Each number is 128 + 32 x the weight over its row's rms, rounded and kept within 0 to 255. Layers, rows and columns count from 0. Numbers have three digits each. The size before them is the row's rms in percent of the matrix's.

# gate: layer 7 MLP gate, 2560x512, rms 0.0685, rows 1214-1248, columns 0-127
# up: layer 7 MLP up, 2560x512, rms 0.07, rows 1214-1248, columns 0-127
# down: layer 7 MLP down (transposed), 2560x512, rms 0.0822, rows 1214-1248, columns 0-127
gate1214 096:159182174093208136179138108143086106186146118080125124082137140181123130086121148095143060101096125153141185117131096151124153138139082115155133106135103134116122101150123144096082089131121186129148142193115099157149122094167068083109170094099127102099129081135134143097126118104153143096109117089208129092059096078128177121201127107097120186122147089122102101117127105203150136089129
up1214 096:110125149122108069140085213121158147165140138119104151099176107087217087138114172164139124059145145157119117120156020115154123132107155059152161102131077135128135157112116132122205134092081112182121173115142149131097154139093189048115146120114159129071153154138083068104124135153123126112047104170151127183087086135103131141131108181153107143146220106199124126159120129135166102126143
down1214 100:134146128142099168120066156115133121110164048108138167136137149117121093176109165112082196142123144105148163120079111169131106141118175149105098123123157145157120130123105104085165153111113095136072099103135120149128202081127155125052118096078174159218091109107078077149085164166166194149068146105079108097144120179130135110171153176132090123160170147132128141081165174151137125150101
gate1215 100:123133170138083171127173139147180097152137134128138152128158112135123089157087135059175125138160152158104084141131164116113171131042144090154112144135101156124101138142116090111153100142137130147145110125100127085097101169166091097199100139132150111183097113146059037147133140110073141147103101078095141109117139204114180162139103157127091072149110127151141201126192135085135157180152
up1215 100:126152082137194145083089115105141109140097131053141159127126099184180132090123087112077120169155106148187124136110169149124075167138133130096125107116131159130159140173116152125091129094106119154124134064192136117104093111065148105134161144138133102073231140095116089140093131125111121109104195121128110132117160124195154188107146132098142131079127138132135122152183158157121098152161
down1215 101:131117097134148095133116153094142201021190049113126110118107082164219147105107160106132121066096119096138202168107130177088127171126128119133171146175160216101087102114088152221098161161112115136132125099120128098076079092191087115139065128147119097158128134106123098095128113139132190152137131144110115145113118114159174127115098124161166160174145145175150130157180179128095094167075
gate1216 100:139173105149127103073086096047133097123090168084088142162130118068136130104195115119061105210161154151144098093130142110160146111097115131098145122162155151148182113111094074094129097129169109094115148153174112094092112176135113194135120095104118114133130133168158155157085170132108097133142121140109120159105150184152139162148103180044156083085134139213162043130146168056166174129110
up1216 099:185098164101117167109131138111118125112111124062093099129145200129116108161147122104137142137075096169148145108132187091100121180145076100112139124150150178102164140159089082120127174181114145143119166098211147141131058139180163098149127153156166142087109133187131161145162122100055118120133158142178098158091188197176158142081127104121143111141149104115135134082065146156227103119092
down1216 099:157143105122109157140190135160084157149081192154074106137163144142074138150163045104151128217064150091121120111137071097077079110039143117145134106120184168097186169140145140117110151094131139102149105151110165139139087171108142154131138155092185108146148087172102174184124118119086132127103145090141133167159103170125145064143182142109139147114152078109124148089164104167091081116119
gate1217 103:103129082134132120149114126146114061154149143115094183116146110083191154143102122180119111095188105106144127122105142123114167091144149098118132174149159095162138104163138144121134152097100131115152092071104099098143180150130130120155185119142034115130117197137147100090172108125142199137123149171164100130135170116088117122107124136075172154145114105111114113114093186120134110124110
up1217 102:132168085128120123152096154147112064069132185123124160120128152155130168154150101175081107139155199068142081122184077039145110121152211118145071128115106106139165112082098087145121191114115115136108149159102112160119141116092137175138165129133134129134218160115158173137169129109100172084148102165118197161153134140132130107139096079093104180150163136141158078089133155132168158147109
down1217 104:121121107139104139181189230143180096126169153171109176129123113121166102100127156192101139138077168112100133092108087115092124149150167094113186179129110109138099047129093104102123105125090144127105167080124110125162090105154116117153146145167076138136120156122129213090161091115100162192188122169111152129165167087179102115088146166101120194119042145133162124104104162157147151138144
gate1218 102:179175110138161101176140125103106110093109166132161124215143073128096095156135131091179110190080189151109122144135161125128176108158109100114130100110135128157129147146114109105168113087075112088071168149165133086157157113155138105118121090157154132142183155166134104110143170145135101108122149144136123148163095178163151173158112106160090090111123062164167172203143118130055102098086
up1218 106:114113238123121109153130091151126127128104104088067150119089207147098089080111118111144117126172179149160129116092122128101210090137156126153128134170140149112106058152167108107118142137153113086124122084140148062125097155090071183157118179067157071156070095094137158104138185113136152132167116036179164162137147140100142104106142158111146104117083117150126135118080091119146112100140
down1218 108:152081155127141137084170101131116068063118144087088157124131158109112112105111128125164027161120116187115139116109145125115192184153161107129181130128103163089095113137078077088177107158143117108157113105105100140092117079126056147123112093107167110125132180132143116096117159140082135124183168089142098149133124068139139087129165115097152132114117138127193148109142100173188125100110
gate1219 096:112136148124111167115145123153137102085119133151070090100132195088176104128154124186131235091150169197161205139103096125157100157174116160096186188140159118166113115054159075151099124101130114120085182161127147116134155160089117172128144109078104114107136152123132102070129020117156105144160114130079175163121132128123141132110147150127125111112160189137127096093130110089100138130105
up1219 094:123098149108097108134116116116163109145127121106157138135127136110146105108137156141135160127160139117125150142124129116135099166047141125159104103081121091119122056160141112117129127119145136170156149112119096124088155120168124208153157124144157119167115175160088159141109173079069166114121159142114117185135116066196118114139066085188150080141101122129113108083138104147166087096139
down1219 101:150131175143103168134168083122113157128137110083172109166162117115093037161079136116098129147159084154143138074145089198106155150136142080119151132103152139143133187160145133069171139141109159154163125088090107105101075087121144130082065139107131140124096160118081062098104137107215126196098107141155147173122126153113151084157164108120092172100112156084126129116072199090101146133147
gate1220 104:137147135120086113138073126096123146130157094117091163168103175100050152149150225143078130136150099101101153204144108110068137156215130147062123127086149165087152148110161152125075133093081132109130124093131140160111135201121117140085064139126169140138106085110122173151136077073119127125119159122117074132135178216134204134135139113079128119123115107144157133141100120113134131171142
up1220 106:142108118090193148134196137123220138067150142151093092104135096117196101115154123139122116102092125147096154075096159196192113104110101109124134107115074095137142088173129091093139087170189119148130088182124079127085146108155143122118159160078052132136126157083180097099069165119133126139165143148191131111111115051141052102110158145189121123205149153117144130117118114126176209104120
down1220 099:114115126057119121058167143186145096161131094173130139147198157102192110162167103074132000125058115060198177066172119111131153057129099191128130136130107100118139155150130127080142115114133118156105139192133129124136120131048095161051084127121071180147141146127165136061143125124170106159101102074108106116165115098106138116161137116107139129146154098092124151144123130125163158059048
gate1221 093:086050129132122121121114161116104157127095085109163148205166120133136145126066114124111127075135108144124106153071125099107115091168178114128189118141138107165155117133138105194087127125096146176121140096106143122072103103167096151195093057109116169096079120152126160119109086093124128081093105103155105123127124114166130155126073152126135066135122212111121074164142096124082132157100
up1221 096:093150056141107161136096115137116093129145126127130089204151105093189154088124110148121098109126141140144134146121120180105119109073149143135123145119145117124112119118121140181143093150080152104117119110141108116134131168179149115217143117139119155160091193152127174119116111134157152061135175124132082182121142114160180133132170165075119096183122178153136094148124118125087097134069
down1221 097:175008168127112126090109119143148132115082146163169143182134149140143155117099144161157085102104171151150076095117139098182165083156144140109178085144099167132120117093123090181092109126123118181113099116074106130089099082132112130105138100124174099119184123097155167118108070149135104137131157095134156138143153120168126124165073176176162104130140160116128070137114143154142146083215
gate1222 099:139107098061166114151137090170112158148130147170216128051130148123099247134098107093190100134145136104118156101131187075098097085176152123096087152112116155144156124136129132076114141097094154084144115134102125122159165107128134109164139114121160088151114132056168123135131221146109176136142158136163183115095118097148126065133201093150110168189102126119170123128139132150088097135168
up1222 101:119104084121117110125143156104082122141157067156141132174133118128125116097135130139180111139108167153114132148159059117125116119156059122115164140115149146107095079125135029137106158138150149105093147195163115164120088117116041169127139145154191105118085154128114119062177072117079101153120063122154071140159084170118114145088123127145106161117162161169097137104039068196073198129082
down1222 101:173102130154121081142119183157124115129118121151088160186154133125162069166108123168145058124110118113147095123124039151098106152159111109165115074088137156095200128055134100090085044149170169131126062170133124089062176128118136124114080077171146145129103140130135086121113117129068101152173126096121142103181095167056172160119106130112097140102201151080114126088093099082093155147105
gate1223 107:138174126109108086153104167134160170120120138153171118104147088080075161044148156124122168148085141128079091089134079156081127158175123173093127135105114147097154177137141134113149130156121115121153153101085158136144196114147069160146102108098148041107134173200123137135124174108109133112150125159086130086086103065103153176105098077131170090135127150114116096140137083143050121170155
up1223 099:151125056156135148077101176144126076106140168130139145149146138136114091121150076136175154153158135168070088081104138113108108145106122112157117133104113116139175101109151097149141130153074144122129125197146200092139134150134107115126092165132127149108174131132156174108116122149116131192193116134112096104148108161161121142159124158117165116135141120128144087117131130161172143086107
down1223 100:114100169117121140123126156120164192094148083166129161115112182186096099142148144179158115103143173117052144020077198102108175137150142089119108156092135105153094103084154183187106125126180191142132137073139147125109171128171157116077141080110113163103172124084121081135122082131179098110128129141106123138088200122165130100138148159177157084077083111124193149132153146136116155104074
gate1224 098:154126222117094158145104076140075129148118107113147075093126109127215161160126130105154120170116147112090158155110094125169103127137100110140069036084158123149154125088093122148152152145142158079118096074158147148112121128147125062155165105135188068184151167129066128161143199103099107074142082148144142104172091095171150059121130117147133144088138087085081145126179109168126103117149
up1224 096:132078101173107059147133049150195128150200093090187033084148116130169161113110112140127127091114131126149203088107118070140140073123156126129114145110156133157109090143115134135148103079093104107123064174143138151104090105078118159150157124239142141128153167230119076155090168126146123129153152148182127076132169121137130115029111122131135105158179154140105148121157167154141155136157
down1224 097:157116089075176104121124147153098096151137163084139124124121144116134158073123159147107059115133099069086180124108067162148183059124056112134152136181111157175115089121171157112150131127180146104148076144127099087097140126072145140174121105155148143105157147149183147186155142155149132180093187121150133117148145178125097179137077152148088135052097136090107144090097133086136167085126
gate1225 098:143201079103123161088149188142147085162109112100107131114108125172128113102161165136160145087083085119134107140176141134122090121137172137132134130132109099155117082123132157131129101110134208122130091151084137173135138129163172107142146113124116109120088144117106136124158108145062106164087120155077135115147100194061092162129214088154151116100123117132105145133137071163120083160159
up1225 100:121139159159136088129053145098071110079158092120071156084118095129105114055102170125208108089156163152117176060119127091155115117170113154071120115038085046170123113150123151111135111160138189110093109117095095165131186137146108083161159102137150107106107112104152158143137155141118147146145192127131107113094117123108086084144094147141134147127146101113118101137160155095154185114138
down1225 101:108167132087049115118103165108159180147060123098126201128102129132147156139144051145115108143144150109131121040147124183093144129160128125128161106088133061134111091143093121116131087176161134083149133121066061203111089080187132142161115115174125184110111057129142146115206048131147108140128149136045116103137104084100089144134128115141116132142118130135092067133163160183087037164164
gate1226 105:162114130135158147197087167083162092143141139080104097122176086108215124083109098153140138142114169125136159158148114161069145178128089168105166199106158179103099148066169133165172106081187186098137098118156149121114125147048128094180087151126128111157081134152126087145142107157092148152114131064114120076110186096053122114076146064092108094144075156145077171071128114155129087139163
up1226 099:136177161146110065137128146120141108092159154127157062125160082155126119123122083152114180060157116175115155166146173119138141138129070099141125104110101100085190136170121182159074131140101181154078171144174141153141121121147125136136197171120134161127151168139158138155128074143135067093121091160120115106179183118174098195195102182071102096129109082126100121117155174113107133155115
down1226 102:150117072108115113101171137152150090103132087108195159116158110150141135148190115180192070139071139111123145099127157092122105161108083126145125103086138141068139040121102160218103145133067156140111123129148170152136111106126143163164138116143098134085112128156095121175091078088162110145151146135115196099132122183130145150159089108131100112143141128102123189148125115095107148081173
gate1227 098:182157141111130089140128103147133134138191151105116112141170143126124052148151116095143181180192137145166033116127122227152125163058088120133089120110151096116129115130077108155128119075104177065153139076126113124099092122161131115128138071050089134133145143158133120188137134198088151121095081123186156132127106096161139114169195116152107176131120132142207132038088106158105105123125
up1227 101:149158180098180138135110187124201143109194093122138070161104125133132112145123128105147133117147174124155132113056125176134107172149124205125067170177143086139157103132083128112138116150089116087157129140063197108170138122096142133195165162108089123146154157080101138183079118156157112136129085100136150176093110113126169166134134134152129165152082130179107114083094150112082149087140
down1227 097:161164122124120168138053071117195116189160149126189168167132129124107108152162118074134133164101125108111188157109129117151098152164106123137126117163112126128163173099107124131120143140139072114117142127097055128101117132141179120159142116134147101206165127101142218133108104141150153200130141161106152124135142203128154152111131129114128128109095127178141105175137100127146114114107
gate1228 100:090095097118180078139097113166125109097108170117087212106174125127121138113170126116189127183095113151129120096165056121091129153065108158149109108137080119123093164125140124131119136112181119139140126167108148170142151135165160081143126111112198154129089123118097100115122124116116199180179138122137108115143131165142206185131089141149109091067164110095145140124142103148135097041174
up1228 102:103220176186116096109131155153110135093138176158134154090080131153064154118109111109114133131169121130112157110131133176127145140099089139173126144108124100204090099181151145155215127127124098118123151166140122142135128126183165104130143164187146126153080138089158148189108113089161098144093109067072170111122204118095137167105140201117128133109147114072175094133085103098162156084141
down1228 100:076202152045160140098090174093155156117068121124110116113093163125089135104139181100078224143119120144140101081062134124126072103105174157148083184142152149159083058122135120133119178164154093125101200114174084116136109085153062154186134161196114126067162108107155185131129155137166127090148120076117151059140137127160114155147089122134144113121154170044153104156170125141130166097168
gate1229 100:112161081047143148159090112150188124114125099146098187140119172132121129157049146123122160128074128084114165106159148135099115147104158117146138109140133176134081130151093156107154169087101082139098094130150122207071149089155220135175112096155117137108131126194142106122101142155125113126173103182121154138063144142111095103140221206094040123148128135155109161120156151150100118116091
up1229 100:118135126125135176182167184095129103191134077141150178153154074165118089144118178164098127108109136143127065156090152186086129057139108097150180122176181068120132112173073165132158219107087152111083120106117111054124146124130118136043166153127132138117183155115136141179101147127069149147065148130133104092114120172196151180188125187152116185148057151115120144109168165154135133112187
down1229 100:161129138158161177179120147136124137130142078147109150121087091169147192151133184176129033130145120155111144106129164120080149120087077146107097126109113180110137167174136117128128099047133173058107129048086129145117057165107134139168135136175098173111087187143155150121140089186061149109091108103115141117104143078118177157108135142111106131151157116139152144116173115188140120180142
gate1230 101:142188157081094156123148114154081073172161145222075111117133147089080101098148183116089141099162146145116159152153141087194112108149116112178127138107157080103139122062100198181113134171157123127155172107158134119116202154188136151160062137115152115166119094147125141121151131106133185140095155102186125118104151168119138150181117137137080109212171118132071143165122158085177117065167
up1230 099:151090073144080147119090143094130146092112231125185151115118132099143183132115085117139174146142126148140122116125122146172112164033109207169131145121112143152098142103147103116164233068105116121055074061122115102136106118138112100122170102156102107119131159125130112111117148152146091144107121068154115087111164152119151097138174104103134097109124137103177085117073125189139143169171
down1230 103:150188102045137175137113187060113134118106082145148138110189121044052185128095097108130150145131163103049115127113123197149118152147132090073068096095092154154151142115086142113130153127094107122167135159135114130102142175136100176091110130135168124128094148114155124147128177131148152122143092095140090057111122080102170096166194116140095157170116128111118109145107103093119117138038
gate1231 107:133179093119116104139100114165127071163111135103109107082126152155086102131121077120164126104053182142158180137137164096134122172147101118119081108119128096106142137110145158140113114128122124114098149178093174124110117135153129147143116144113151135107215134078150121192138094075114138198146141135058110183125112095132139139125111187148073156121162174077154144158134097148110154130162
up1231 104:075167129148119176136133128188139121165084128088180133138148080135096136161125112082142153137086081176169141159096121090126136136206098129182137052118134111132120207115143135157132153235161124167153160137156148116105094175124169113113160148172192118154140126140116097172105099119106087152113092098124067127106114135133148069178150149143097053140159139183203128175133132105118119138091
down1231 104:155087129117056109103174118155123092121127124155140122139015118132082093111119101075104162140075170121180196131137136084105106156110125083122068107094116159099158139092123164125111132151177130149144126134091111154096120138104138150054105138121097068104140063120104186112136057126162164138153074106130060154138100090209125094173138156145129082109149130157187141153095134125100131122082
gate1232 095:140143119094072145139119185127100124141150117178135107163079135031083050079064125184118192096161093124160086106118125141074144080055161132124148127112141114149122134118130149116165118101075200115138165115144091127124174097141082142166157201052102098081135183089162077201142126126137124155147148096074153117068129096118160094138117133156099132122121193066145074172140156184142177069166
up1232 095:141164080111081126086163121082094124089217163099124102158180128148136117092103169144128157132111115147156170133139157167112062109080174133156147143132112084104173190075147153123131106126088153176157136105104165174151127130150061139163108141136138130086172080122117182119107126129096130144057152147135091146104140095111172151150111120098177069104123185084092132100142134096066163155167
down1232 097:121171189108115166109136084162120170143117130143167186113068130181039153136134062096088255130166129110105135081132121105141171094105170177166164125136128149130087127154090141148080096172160109108120092176148088136080080122124148133192101130104126163101083146132166122100165117158148165113100057132164107108096112057169115156144081126143124092143122107134133088152163122088138121155150
gate1233 104:162152126097062177122167149149159146138084101142142098127197147137142146156127148124138137105156114116126095108140138147130053118132087150073122166121146122126129122184158100129078139087138109135122145111130103156137157135130098189141111054151092068110138113109099094202095104081183129094088149146138173144153108106135181101139149149146157179176136156130125119149136154147144151183098
up1233 116:144124182104082124139063141118108144123119111164148192131117077088157115125079122057148178144115119156046176109120122195144172149123108144144107131114126103093137151133111152100067134116125140128145133104170121128144156122132110144131143131072147118144119120129137077101103101106148143116120214060110094109110153061143123149132144157124161145158150108115086073115155091112162120107165
down1233 112:113054127118128125112079115108142163131105095133108155088111134170132077175123107081078131115175086152131175154112143180103146109143152117090112129152093098165142135131142096116130071141139102124130156091103136177150100164165130159160118143174103091164096150112110119117170141167136132163101156153149095174143141102128133111063157166097122171121089135114161118127148145175211132154147
gate1234 099:189111159155122159099110149073135153132077118106171104083164149128142099159105180132120119175132111086148140163123120114155124152042096115058109128091149137094151149091097126144153128098125176047171071090087145086158091119169126123125156106080138093102092147094138124089135090136093129157117101165174091095129095141121190106163143142125090117151129101119115146129133115099091089137163
up1234 099:144132119110100148131094156126161119117146112146126153137127124135106151132104107105142191114116127171137097123133135140151121142108149088085174108175133183183095112111161095133109164186140123102085115117169111107092146151131103100060141145146158103144117159115234168084147074142133145113128198123142098151088100108110087129114142084193121128107162066137051167118133176161173119097077
down1234 094:164207110097097119116137134179125108061132158129106110159115145107118109141153135114119101124113191159071122132122157147091122128100114083162121073114172131127099057139123152109127163136146144177193112169131181220102094206127179103165162166137166153087144115147157127112157132156136127111112128099103198185063124097147125079164180112230118155200119157189093073147148207126157084115067
gate1235 102:177124156157095168153115115128118110091120190110142113136100081158082091158149119135153139055181150120154102116154148171130169123145108140061114104080067111128144129047154084122102088104091167119120079129123182130077074125158170048180102090106122116133138132191082088091117115126142138114122141162082147125162188146113160123166108104107166141108097086171168147143095171100192128168124
up1235 104:114124112151133133118140146162131067115166133168111101146123130076109098098105136144094172167198140145180167152114194086157148134126146157120086084102136138118145148112130104104162109136124114139154120142085057104055161153123083130120138144141075151151174128059057191125124133089132112144163180138228102106107161133110126123102081088062155109151091135109169095122122084152106163139123
down1235 103:129133117167103146158119115162109132087131110122140125122131104157128121138130081172202025164161117116170138132088180148143128139131121141152183121086087119121121137127129116121101116087122162083079134156109163115102102093149119184108129125108136107108145133117154150121128161170114079093137171115124165098113162131136153104104094123118159097127146129101186162097110126125176091111133
gate1236 103:156127149161147177142178075123070157107088108121100135137109100094096163145097108127156127127136119118119104034104122120137126127132128139153163118155110167044130177129155095103160138192177194122162064175204140109172130149085172076155102097125054167139101166168126130146128153106130128088174123134111191147124136119172160165149082156044163164159154140139105138127099150130118146163092
up1236 106:133137125123106173138132135130158048136143107109086122141125172163128153159111101176154128123108095181168152163136127115148043139086085139077084122137124139164136143150125137163105115156073146087107084094093151142060102170173179101123139141082116125116112129111104162122160109158116114115073095073152112142159156096136126158155143127080215116094165174104131156128110196148131121128117
down1236 102:183084124095157099109122108138115098159153182052148107163173087133124092155138136162080079153112193093106122136133053061148152146150097127101123165144058180160154117141169126146139082085157140153126133151072066171168104078140130081116090172138075129105131202099128133138134119195161165117105156171136153141123101112120127209175112099094126115166138168112124092097123148097114124135000
gate1237 099:183135147151142162115111129146157150131158177083125148119133132089093056097144121122141049173141123128078115081142085101108175145078083175179130118077120114178170163112134153091038117067110111134130161096119155103101136045159172102146103113123050142131089091131118149081129159136076131117131106176167128126117174145082119109102134163111169113105189123118106116055143137090121146091142
up1237 092:151157118094108185071169134189127190184142140118130183095164142108071179143165109170114128097184185083100113143111148133140104108177064138139139096133120078101139163144115079088131105131081113132125168101134175116131124083157196154127135075163179126148172102148125184129119068101173144098127152155099101143109188121127112137111114113136147090161132084076099141147128162177094142136113
down1237 098:159141072069095136130118124143135130115084053113106154077115109125108127154146158091138040102088147145137045140073112193127117093087142150192088150154088130114137195136141129122094086102149134104146118100145171140098082088144134127122156067145145164142143136132148145182144150146111154170219129113205122096144163121099103087109131143199155105079112127143100078178141083172089145124118
gate1238 098:128168130132175109105092091130133138161154159158121135075174092068112114096160145115143187108172130106142142138145107098111122134197157133066115095140112107177104142178130155102113120094178091150126163116164137133109121121148184109124141129126115104133095174129099085065138066107142129150118102144100116137158151109119108097163129157131173169186120080124124117195139127129150073114128
up1238 101:168137122118115188116134150102124144150143171107147101164103139180138118152110103125109107071090147205181105041084086093134188107127055103179121114127136119116145115104123110093102159122126100143151089170086126119182143126103073138077071123080125088123146131119210164132175138097127125113164128104187164029104110119133140149171129122134081049132159144106159171120115120075119131140161
down1238 100:132078181127176177108157041056095078155143056128132146126126135129096166182165196113162093127077087195149140070140180105104125180095151130157078123119117035084098132119190091140139158104062104102178136108140137133140118118132091088073174178140093180090098106126131097120147107094046152088153131089121127079120125139106142142130139182122111109156089140147118122151117059161102138195149
gate1239 128:122128105089081116162145087054079144103095176136095087112099103136133105109088131072097127084116109136113073090134086139091130102087130137084086110107098145114086157173110130131115144122102144125120164086131201178124112115139111106174116094128058141138151176165154133113127146074095128104097156170206094174119119103140138177152176153090086182101087149202154146139155112136121037180148
up1239 105:166136122172104156115134095195094148132168157076138097129143104096118094168181117122121209196071149137128129162137155144118125174086116162114128132149147111104118132183108164144143151131115121154108130118104171103112121151113145133144104121090072175096168059180147109211132139178144138119054124152097137098220099090184204102087179128085131124080131136092123161081157200098095209122102
down1239 097:083147107093102128135140105034133116124121147141042097114093168154148135060098124074126070087130163132100114126143084107116142101067132117114104117078116160125138154130116111123092180135080111155153143129178177172109075123118139088114082125187104090153136169125126085083093138018044141061153151171146121147114162120109129147127165107134087150116107107216103106127138124131112079112182
gate1240 099:171093073148137110082088110175156116129123091099170119128129093101133108086153128143120101138146222131115140080168139123120136162124094134134100164116128073152099151159120171135123104148064104132152114145110140144148185165133120150149152153108135207098138140115112114123172058096158168161142160082120114137119069116091146153160125131128124144087108141143143085085172154152164112184170
up1240 099:066090076113162124172136117148121201103103086115122091127142129100068183104113077102150172079108090134150155142088140073142143124119103162105145161149067126167081123147131111120154076167143145102160100162153077160133208118130125137113137143201085150179153143118132124148102146104142130155181143121121134139119126099175188110127148169099172107154148145110099137141062130130111101143153
down1240 098:115119072104091056138168102054150103133101120052102148101126096097192122119165118155142000157147138131133184089133120077107083103108123168123136110136134095136137134110087170102091189119138151129097129183039108144120104127088124113208162170128064118169160153123139154124139135126119098091136135127108137120141148096123074141111112161071166116111141107120094153163159123069102139107065
gate1241 099:144127179110116084163085097135092167234126132079145146129066091119093152134160076156109060176080125136138126138154202112165158135153195062155099113089050154095093133113147143159140122092061126143111098120110107112119145120123126126117167096172161128159138136133126107158148102152116148154143129191142143078130162132127166120084112165088107081118127150084119079087127137160117154152150
up1241 102:120135098141128129149137120142103155104148112187148097153141117193149105163125116165111160159128147154057218067169132115179096144157072149094074150067116066130114092153130113076119133150135159115082085099132100049141126130150090119128133103125091143108075109192103163191079128126112132191151117115110152086188083110124096087132169130152162190170114118175101070134103048165162101122163
down1241 102:149143086197089147142163107120136077103141124140049065149184101063111166115126105139071024117120137148145160109182141066107121154144066102106121160132172109120137153094075179169107161120109056160115107179162083151113118148134124157125134174060108139101100166157204102064124061153092126113109124086111158122107075093160175160122103111119117179044146178151149152177133105147129091097097
gate1242 097:125138155155208177122115142056156091164057127170062137133131073105064170145109135169125109156121201167194180117104104125165111097178097111158105119126122142106107158101097167100104099109127150091138124127084174165118152107101118067107113177187058141148118072129148123160145104097111097089128104097142140074092155124115144132160182098096107133088120151171116146127118103157138127110154
up1242 101:086102171106103140065099132126113124159186103133158151123087131141131159212211140101100198114132114142135104175112132085130157151086158123196151159046034133120133168134115133119121093137091083181115105129206131147144127120102148139134100089110043079184115142153191098138113144129138161132081110123106109125106140150114116159118104144086125108165131162197138134136130136095114159162121
down1242 100:119175106101160125161178162181100132167192108147163184151114094163128100139129100152175156127121139099149221097134140126110177152227099164153125162109113112097120129068148150107164150175095119165111145118112107156103117148153142133130124166207107150179115142091093145122132130125101175187127120124108131167103089160120169144088127135112137158129132150132110151126143076143151115114097
gate1243 102:138087017069143122145129129134126051142082144111113097119089135118150148098062074172162165151138118065134091176096141125088117107148174120120184097125093123191103095138115173098087127176092107148132107142097064186108089161147137059128137072159092112093194144126135118104186132175201114113133092180168120159014057108164135159114151137149201088125134190168094098160073142150080073148094
up1243 108:153168131103120198083166121094127118140117160137183144130114087146123108130133154135108126070114181152107108196125209099069192140133077137145155097127128109142124118129127110047166126141078168137106201133075131079147132098128097141131122138136152095102129119138118162096154157136105102078130116064079149132160123170145102083128113115102113113080081114062144195162146086102134119178160
down1243 103:165157126138106114110157135112117087145056118085120161112172115110130142124122085127077000159145140192121081200104141082138112150113115103174157140114095163044132130109129165130180126171126231146146167138139161144113137178135137091127118083150164167127110090124142166137132153113129153124115133154145148128186141100115151112157095162131124093165155090098129148140123111096118163073073
gate1244 104:103130139097135165186166164123130129129121144119114105117127103068136095089105160154159167129185121183087142157117137127095083154111172111113160104189087157133070152147124126142098095149098166116129098108089158151143127088125108149104109167131172129186110166148153121086105148090151104104098118164234136166150148100134143099171070111120126191099087153168097160109113142152081102119118
up1244 104:129132112127101151124082153148163122109097140158151073123152122090120090126165098096174148149119077170150179164139127114126116108129225131121160176163146129135135108179116066105110147109111163095126127157112149092141120142146137184163181156132118133136117069132168137135122168133156123132135128125097164165121110060192086132152154119145116145119104206099147169109112140108133124124122
down1244 100:090176117182108094063128084112147116121179134091107205128076168157130151148178107108117255137120124117101128136189124092140147196145176127140133100082117118138118141148135136084119156133085125101156079141146071136131104108103115173146115134113159121113186090144127110135085076120127133160143151201078158126103123152125132108071075123137118182165116062124185113144132130128157106110170
gate1245 101:149146136157164179146161092080053093117115116122149188135095181149132178088132121111140072139145141154060158167125144161098161172114109113112116065142103151074182121116099096120155085134097166171130133153144110098098105084190120133137166074086133178088155090139073114121101151127172102114115133163118102093144159109080129136183140163094098136106077090107144117105138154127142156190118
up1245 097:147138083090130181138183132135091109123185107181139133084079095156051177097078152146113081141135173121089169175080143085106148108086130062123153105144128125144128189141145069162167111138121085135094145137164071121164090089136143119159147130137143153084084079139070102109176157103089055170089156170110146151141121129085105096154100114147130144124142128151099215158127128123170107128152
down1245 097:115140093142182182107125121140101096071120100092144138154130157097154130090140188141096255233186122114167169124110139138151115129103136131132115164123199108087091159102147168153141109134131177142096145117166083127170124118070153133107141131148162090093064157154105094084180161159132145145079133196113162126132150088059118171126140060161180176150144137115173133066193176136123136118100
gate1246 103:098132145117122143078205098193109080069144106107075180125107200128048103087157124150079132121155145107142159173123126129114107085109108114106108124207107148083077087134126133121204149151143104113068148125102116148163123112160153103156083092134125148123176117121154094118126157054165124143151057140087153161167105169093141077083139085109115167106177160097130146158159124150127133196151
up1246 096:130126123171102124160128141100135166147105128156057104054168062123139123159130161171115134132085172149073083059062164082135127066126147113124146086135138089154116109119079124107079163145157146104148133172175138103091084169137061159063150128122123079152109116186111129087133151137062109144138165087126148083122177103138167101146142139076177103174131086105158149163118074126082109124119
down1246 100:114141119111115141101167086149112148150170091129123102085126138100174111155122160122141051081157108118079110079116129069096188165102078118120149117097126036204102082188192130100095104104082089130125090092165105109119098184103075115111166136122137090125167164132127094118157120147105144143158172124151108110118136131118148147114063141080166081123145111080122149182075144110153126108127
gate1247 104:102126186102111162106104132146150148118122137156086017167162107178072150106125139108114107120168123114087167124068100135133139139156139134110116213105127118143134158122115151120159174088136115164128178124119092134164132127103130169139125105137170218112160094132162082149082168106111152088151088151202122112156131137143101119147194136045118143108164163107142093104140143093173127121143
up1247 102:110170133153121070067093118121164086091121174132109146112141133176129156160105169107142079121094145175127114082160102041139144173111093139171122160146117129133149165144151145100130169128133124141124124142158194149150000090143119107157137142126136199106143135137181165138111151136120149060161118144152139090104193093159128121116175210070101100140108122118146109110151129170209100122094
down1247 094:117119133116109133124142061145145170166163130101127112104116167143112102178145105142117255139099141086095107154090159144141111112183136115103107129131121174079127149138156121135106129136154082135087079156093102113085194071089087122078105116175141113125176162068149093159119117103161123190111109102083088117115149163112153123070074075216193183120119050138107162152152191140112210140101
gate1248 101:076137155131214134204057094105118068086072174151098093087158059084118113175119146173158139119123160181073109138123112159121149101108145140142134114138174111160115141103160115102102112169170089111179108114108135150130133099067201128153141132140122210191098134126088124098138152100121112108147123156140086171161142099182142079087121150119148105139108114147129099120077124141164161089132
up1248 102:103109155130136139181077138080113103099103123114063161158104141115142048135168137151099102045133105189084108144052094189123093137179139110193191090183089162117107121147146088164081099143141141104129077168108156164143118216134123150087081125149062111170134142094121137100125132114138106110114065092137112138087077133185078127114176128104153155138104130124162080167098133159107120120151
down1248 102:146087118140087146104183104108148085153104137102124125117093093144128124178153060108129164095163083148093117162131130161071092151133121094116130129087086161108182176149118087127149169103145147150150130100133125126151062107158051125069107147125075116137132071205105139104094124138123088173143125137144126154137117104149086123109159142139132108100118131146102106079136143206091136148215